Weights of a small GPT-style language model, trained from scratch on English Wikipedia.
Size: 8 layers, width 256, 4 heads of 64, MLP 1024 GELU, vocabulary 1603, 7.17M parameters.
Training: a variant of SOAP for these matrices, 183M tokens, 2799 steps.
Each number is 128 + 32 x the weight over its row's rms, rounded and kept within 0 to 255. Layers, rows and columns count from 0. The size above them is the row's rms in percent of the matrix's.

# layer 2 attention key, 256x256, rms 0.13, rows 95-107, columns 0-127
size [102 105 106 107 107  99 107 103 105  99 101 106 108]
[[109  89 110 167  77  64 129  98 153  87 145 163 161 107 130 127 117 126 114  99 143 143 202 139 132 151 137 114 190 163 139  89  74  61 167 139 163 170 126 162 137 157 113 122 129  87 131 111  92  66  83 103 114  98  70 115 107 130  95 133 170  76 176 111 198 184  67 115 102 103 213  63 139  79  93 151 113 136 141  91 133  84  74 201 130  62 160 192 135 103 140 124 136 146 116 152 123 137 113  98 111  86  49 111 152 104 107 103 164 106 133 102 147 128 158 130 124 135 126 149 145 153 172 160 114 121 115 153]
 [145  84 127 117 117 112 130 132  84 189 183 132 142 178 137 147 121  68 114 114 147 140 130 107 159 155 157  84 133  78 126 154 143 163 135 145  87 133 112 164 138 200 151 133 157 170 105 130 167 180  74 116 111  83 113 100  64 131 116 155  89 212 127 158 154 144 152 140 119 152 103 129 114 122 147 143  84 133  95 128 130  62 157 130 145 166 107 132  81 156 149 165  40 100 117 150  84 189 120 112 102  72  99 161 109 100 114 132 134  97 116 113 122 112 125  97 150 134 153  77 137  82 145 133 151 120 146 141]
 [154 122 101  82  98 124 169 112  96 145 176  98 184  89 141 152 165 170 142 159 133 120  66 160 128 191 105  93 109 159  89 147 112  88 145  63 104 141 113 154 103 145 133 189 109  81 128 110  98 123 116 177 142 169 123  88 101 155 120 128 183 140 119  49  90 130 106 122 161  74  95 170 148 147 141 147 134 132 112 159 153 110 129 123 139 162   5 145  42 100 138 113  72  99 139 195 134 123 130 134 175 140 146  89 185 177 147 136 171 148 135 135 126 168  78  99 116  92 149  76 144 122 171 107 145 138 160 127]
 [100 108 172 170 161 122 118 203 126 114  49  91 174  94 134 157 159 177 157 114 119 146 132  95 124 101 142 171 122 156  80 131 171 106 170 157  86 177 124  75 116 102 116  73  89 114 145 130 174 137 161 110 171 114  92  81  55 116 193 151 106 110  58 144 134  78 126 147 130 126 126 124 143 165 151 160 120 126 147 142 178  86 197 131  84  62 112 103 139 118  87  81  95 128 175  57 115 189 111 151 164 179 144 128  92 134 108 125 119 121  97 137 165 111  43 179 133 114 125 126 188 105 169 117 158 153 126 104]
 [167  84 107 109  46 101 136  93 145  55 144 145 119 147  92 167 119  86 140 168 128 146 168 153  97 109 149 182 138 136  91 153  83  89 155  96 191 126 162 129 148 106 106 134 148  90 143 111 175 103 133 130 110 110 123 156 155 144 177 200 155 160  85 149  92 121 192 130  94 106 141 125 104 161 156 125  44 141 151  21 126 167 133  65 102 149 162 115 141 121  52 124  98 108 147 117 167 133 133 110 127 136  50 114  93 118 129 117 116 134 149 182 115 150  93 110 154 131 100 130 145 142  57 202 133 147 160 146]
 [123 125 139 123  96 133 169 134  71  89 113  78 111 107 133 136 117 139 116 138 129 153 149 119 110 131  94 103 126 162 221 161  97 115 159 120  96 128  98 170 131 185 153  84 118 110  84 145 212 124 113 111 119 186 184 138 144 145 119 134 168 118 112 173 110 131  99 116  86  85 109 135 162 155 121  95 104  95 124 155 163  93 157  39 116 136 129 166  63  73 114  84 144 155 154 142 112 131 152 151 163 152 120 123  95  89 109  96 125 103 146 157 170 186 147 137  86 122 112 171 107 114  82  94 115 164 202  90]
 [166 151 132 205 148 113 129 143 130 129 155 101 160 122  72 113 144 135 149 133 109 158 146  89 133 200  54 130 122 147 105 122 172 175 109  71 198  87 128 108 165 122 117  50 121 154 129 111 115  91  97  72 142 182 132  94 175 110  67  97  83 197 112  43 110 148 121 189 149 114 167 106  81 112 153 143 143 186  98 123 177  98 115  85 114  76 143 153 199 135 154 116 109  80  94 164  75 144 108 158 150 166 194 114 101 105  73  92 160  93 130 117 145 142 101 136  87 167 138 124 164 104 110 182  67 174 136 126]
 [118 104 143 166 100 117 136 154  83  99 145 128 137 144 116  98  85 113 164 102  98 149 137 159 124 106 113 110 111 115  84 164 109 151 141 127 165 128  82  86 110 170 149  55 149 121  97 100  99 142 139 145 112  52 145 121 115  92 139 178 111 146 179 126 119 164 128 162 112  90 157 121 139 135 117 136 106 121 142  83 119  86 120 153 146 120 133 112 134  98 117 128 110 129 113 109 115 135 130 151  67 166 142  83 148 124 111 148 145 105 114 122 147 160  87  77 170 125 126 147 156 202 188 163  96 217 174 146]
 [ 83 153 113  85  60 129 146  96 138 192 129 177 129 156  88 118 144 158  44 120 110  91 102  86 103 151 147 117  77  81 157 164 120 154 163 176 133 164 119 123 116 132 116 194 106 100 104  99 145 125 193  97  65  64  99 171 145  98 121  90 139 120 136 162 112 127 104 122 117 140 169 111  84 168 173 123 110 150 108 106 134  59 156 111  98 175 122 162 131 152 104 112 142  84  74 135 185 116 140 111  97 191 139 136  66  99 114  99 202 163  82 121 119 103 110  92 106 140 157 113 117  69 133 100 152  50  76 114]
 [ 62 150 108  91 172 131 157 124 145  75  98 160 148  99 114 120 141 161 157  85  88 112 178  86 122 162 137 154 141  77 145 126 147 123  73 127 162 164 112 176 163 203 135 200 150 161 119 167 169  67 168 127 111 117 104 175 155 106 118 166 131 117 132 106 122 151 168 139 161 116 150 208 108  94  75 119  45  99 100 138 175  81 189 142  57  81  92  52 141 134 114 157 125 145 162 136 145 161 139 117  72 129  85 127 156  86 154 102 165 148 132 151  96 147 119 133 129 127 176 102 144  99 154  84 155  96 168 108]
 [103 199 138 171 146 138 121 161 147  91 135 133 132 106 135 132 164 121 175  54 116 194 144  85 118  87 181 118 124  74 122 108 135 164 113 155 129 127  93 177 165 107 117 122 151 159 103 115  71 154 194 158  69  78 108 115 142 107  95 158 102 156 110 114 106 147 116 125 120  95 133 108 112 163 176  87 124  82 135 140 134 152 119 148  82  97 128 174 120 126 158 143 127 124 112 174 161 104 104  82 141 124 132 152 164 177 135 151 113 155 141 111 135 157  87 117 144 164  82  99  92 125  58 222 170 104  93 130]
 [132 119  86 110 144 140 103 138 104 139 112 118 171 108 143 142 132 165  94 170  91 145 186  92 154 138 177 154 135  90 167 156 131 146  99 108 117 130  99 101 144 131 154 121 151 169  84 195 120 159 130 158 114 105 118 146 154 143 170 151 104 152 116 135 129 105 137 112 100 176 106  86 139  45 139 122 137 135 147 145 121 193  96 123  73 124  98 110 123  98 158  92 102 165 169 131 130  91 177 117 146  54 151 140 142 169 131  73 129 128 156 128 107 108 134 111  70 104 146 172 140 133 140  84 180 163 105 125]
 [140 153  87  75 127 108 121 145  66 113 130 101 129 142 123 171 145 147 146 128 139 107 169 132 100 111  91 123 107 123 153  79 122  93 151 196 109 135 116 107 160 172 109 140 157  89 129  97 115  97 158 140 149 158 134 117 151  85  63 115  84 158 126  92 184 112 157 188  92 158 202 179 131 157 105 106 131  96 115 138 154 146 107 235 127 151  63 121 119 139 122 159 103  90  90  87 101 123 185  96  94 137 113 137 138 161 158 162 148 168 132 160  87 118 141 144  96 189 178 104 208  93  58 157 118 137 184 132]]
# layer 2 attention query, 256x256, rms 0.128, rows 96-107, columns 0-127
size [109 105 111 103 103 108 105 107  95 105 106 106]
[[137 166  91 129 127 121 104  85 141  85 196 192 137 116 100 112  88 100 122 131  93 113 126 164 137 159 145 125 117 155 145 105 121 132 237 140 181 165 123 127 197 127 132 125 103 140 138 108 104  93 166  70 155  94 107  75 178 156 121 184 162 100 151 109 147  99 136 153  92 129 111 133  40  97 126 112 108 155 136 121 114 109 143 127 187 191 139 156 143  64 102 108 221 156 173  75 155 111 102 134 143 179 136  80 111 110 123 124 132 111 195 186  79 156 204 106  64  91 104 115 121 122 158 151 131 137 186 107]
 [130 130  87 135 174 159 151 139 125 121  71 156 148 125 164 170 188 122 102 125 125 129 152 180 101  78 146 136 105  61 129 132  93 142 124 125 112 178 107 118 145 114  94 160 112 126 174 175 184 166 128 174 163  94 194  96 102 112  96 120  56 118 124 129 112 128 110 147 125  60 113 144  70 122 177 129 142 108 140 130 112 119 167  49  66 147 133  73 150 149 119  58 136 133 168 107 121 121 123 139 148 139 143 137 124 138  92 152 149 108 157 165 134  62 100 211  89 144 144 127 134 224 175 127 157  76 136 102]
 [ 98 112 152 108 162 124  99 144 108 170 129 150 113 142  88 152 147 147 177  85 156 105  77 121  92 130 109 166 161 138 120 121  82  77 157 114 139 121 103 139  73 187 144 133 116 168 151 176 112 149 151 117  93 125 175 132 153 184 108 148 166 105 148 121 129 200 158 124  99 104 118 122  97  61 127  98 159 147 150 110 168 143  77 153 176 142  71 107  91 123 115 125  43 114 103 156 147 157 126 115 142 131  80 135 148 138 156 111  99 193 149 121 180 148 134 154 111 123 112 158 102 146 102 115 129  50 145 111]
 [137 107 112 148 138 177 165 180 107 107 132 156 116  95 153  86 179  73  99 141 169  88  97 133 102 136  73 157 106 109  99 145 146 136 132 143 107 119 119 111 139 109 194 104 193 127 141 179 141 165 156 174  79  92 128  77 111 160  88 136 157 129 106 142 108 133  97 139 182 134 113 110  88 117 150 102  72  91 138 174 108 137  98 189 106  87 127 130  67  63 121  93  64 146 161 176 146 140 160 128 122 123 129 190 122 149 111 156  77 144 109 159  76  73 136 165 116  74 106 152 145  78 145  79 101 192 144 121]
 [130 163 109 146 161 126 135  88  84 134 173 145 119 146 164 143 181 175 104  71 171  68  58 111 132 126 128 128  99 138 114  93 119 177 153  84 123  96 104  98 138 126 101  85 171 155 168 110 125 131 143 129 147  82  93 126  79 177 168 116 122 128 132 107  89 142 101 149 200 143 153 109 182  98  97 165  79 112 112  96  95  91 158 128 156 141 111 106 105 121 128 177 115 146 107 169 177 130 118 139 135  44 127 105 127  56 137 158 172 136 137 132  76 161 149 121 134 135 105 191  90 149 118 172 100 133 120 101]
 [173 213 121 127 119  79 124 105 161 115 159 168  96 174  99 132 163 147 140  85  76 160 120  54  84 158 193  81 108  89 122  92 140 109 129 160 112 128 138 138 136 146 102 110 141 109 158  66 126 120 124 160 124  98 128 105 127 188 171  93  98 109 186 164 133 105 142 168 129 111 100 137 151  58 131  89 137 151 100 165 106 138  88 150 117 177 154 192 139 148 151 169 134 128 189 104 148 183 149 104 164 169 107 111  78 160 167 187 121 103  85 143 141 101  96  80 147 125 121 132 144 138 114 145 123 119  91  67]
 [123 110 137 191 138 127 129 117  95 109 158 147 126 165 155 132 153 164 115  84 109 100 165 150  87 200 146 168 117 151 134 138  93 109  30 150 149 125 122 166  66 128 134 165 180 134 115 136 152 146 135 136 109 161 137 123 148 147  99 103  87  73 110 143  74 109  36 170  98 131 178  90 150 111 126 170 193 145 116 157 134  48 160 133 135 124 128 152 138 131  95 105 199 136 126 169 172 115 172  88 148  85  88 211 128 124 120  95 123 115 144 153 103 117 197 156 150 112 145 100 169  78 108 133 126 158 158 171]
 [110  88 123 133 171 110 155 131 131  74 154  75 101 168 121 120 198 133 122 122 145 122 140 122  83  80 129 148  45 122 141 117 140 115 128 143 197  70 129  88 131  97 149  79 107 118 166 148 127 165 104 138 108 116 103 132 138 104 124  96 124 171 156 182 137 133 173 168 170 197 166 128 158 121 100 160  83 141 129 129 177 194 110  90 107 138 108  52 100 128 111 111 142 141 135 153 109 101 125  90 155 122 105 104 143 177 121 140 180 150   0 110 108 140 167 154 133 104 125 111 104 107  70 172 165 158 106 131]
 [138 120  68 103 155 135 106 158 140 101  93  98  51 122 120  69 152 120  58  85  74 170 105 111 131 101 149 130  85 119 133 166 155 153 137  89 137 173 147 117 103  99 133 155 121 132 153 106  91 152 122 147  96 152  89 128 143 124 143 155 121 111 140  98 131 122  94 138 161 137 184 114 125 126  86 146 151 111  99 177 199 188  82 137 132  75 108 101 144 113 187  63 140 191 164 117 182 131 161 186 166 110 147  73  93  61 133  77 109 132 102 106  94 132 106 139  99 110 108 128  98 137 154 147 148  83 142 205]
 [186 116 143 162  88 197 124 146 131 121 116 113 137 139 123 142  83 125  89 110 125  94 172 169 188 113 153  72 117 172 123 132 113 138  96 160 112 148  93 135 148  89 175 169 152  98 201 116 117  76  81 139  91 157 130  71 143 178 115 147 118  74 139 147 140 162  82 112 167  97 112 152 108 144 119 175 133 137  88 145 167  89 127 122 186 191  89 113 147 119 129 141  95 123 171  75 132  82 138  88 130 102  95  77 176 110 122 120  57 119 111 122  91  66 129 121  87  76  92 117 139 136 128  38 155  96 148 130]
 [196 133 131  66 122 173 112 106  95 117 149 134 142 115 103 105  92 157 109 156 123  83  80 142 148 121 141 119 110 124  81 109 107  99 136 148 131 202  78 130 162 117 134  70 134 122 101 161 132  97 133 113 177 116  89 144  86 132 153 125 138 128 126 119 103 174 139  97 132 118 111 161 150 135 145 181 159 174 116 111 182  30 177 133 133  97 195 138 102 127 205 185 143  96 102 119 141 110  84  78 101 169 105 154 115  86 103 134 138 172 165 139  81 136 127 131 106 131  90 142 104 147  86 123  54 108 178 137]
 [119 122 120 158 144 133 124 159 131 118  85  85  75 141 137  83 142 124 116 146 153 132 105  81 176 121 170 169 161 164  35 126 161  92 167 121 198 155 142 227 143 150 168 167  81 156 110 131 127 128 113 156 148 151 141 151 121 148 205 148 125 152 103 164 106 147  69 100  88 138 131 120 110  82 106  93 178 142 176 172 122 117 163  47 150 135 118 149  99 153 145 113 162 123 131 145 137 156 121 157 147 163 148 129 154 108  91 120 103 105 110 188 118 124 120  96  93 114  94 111 159 151  98 130 169 137  81 135]]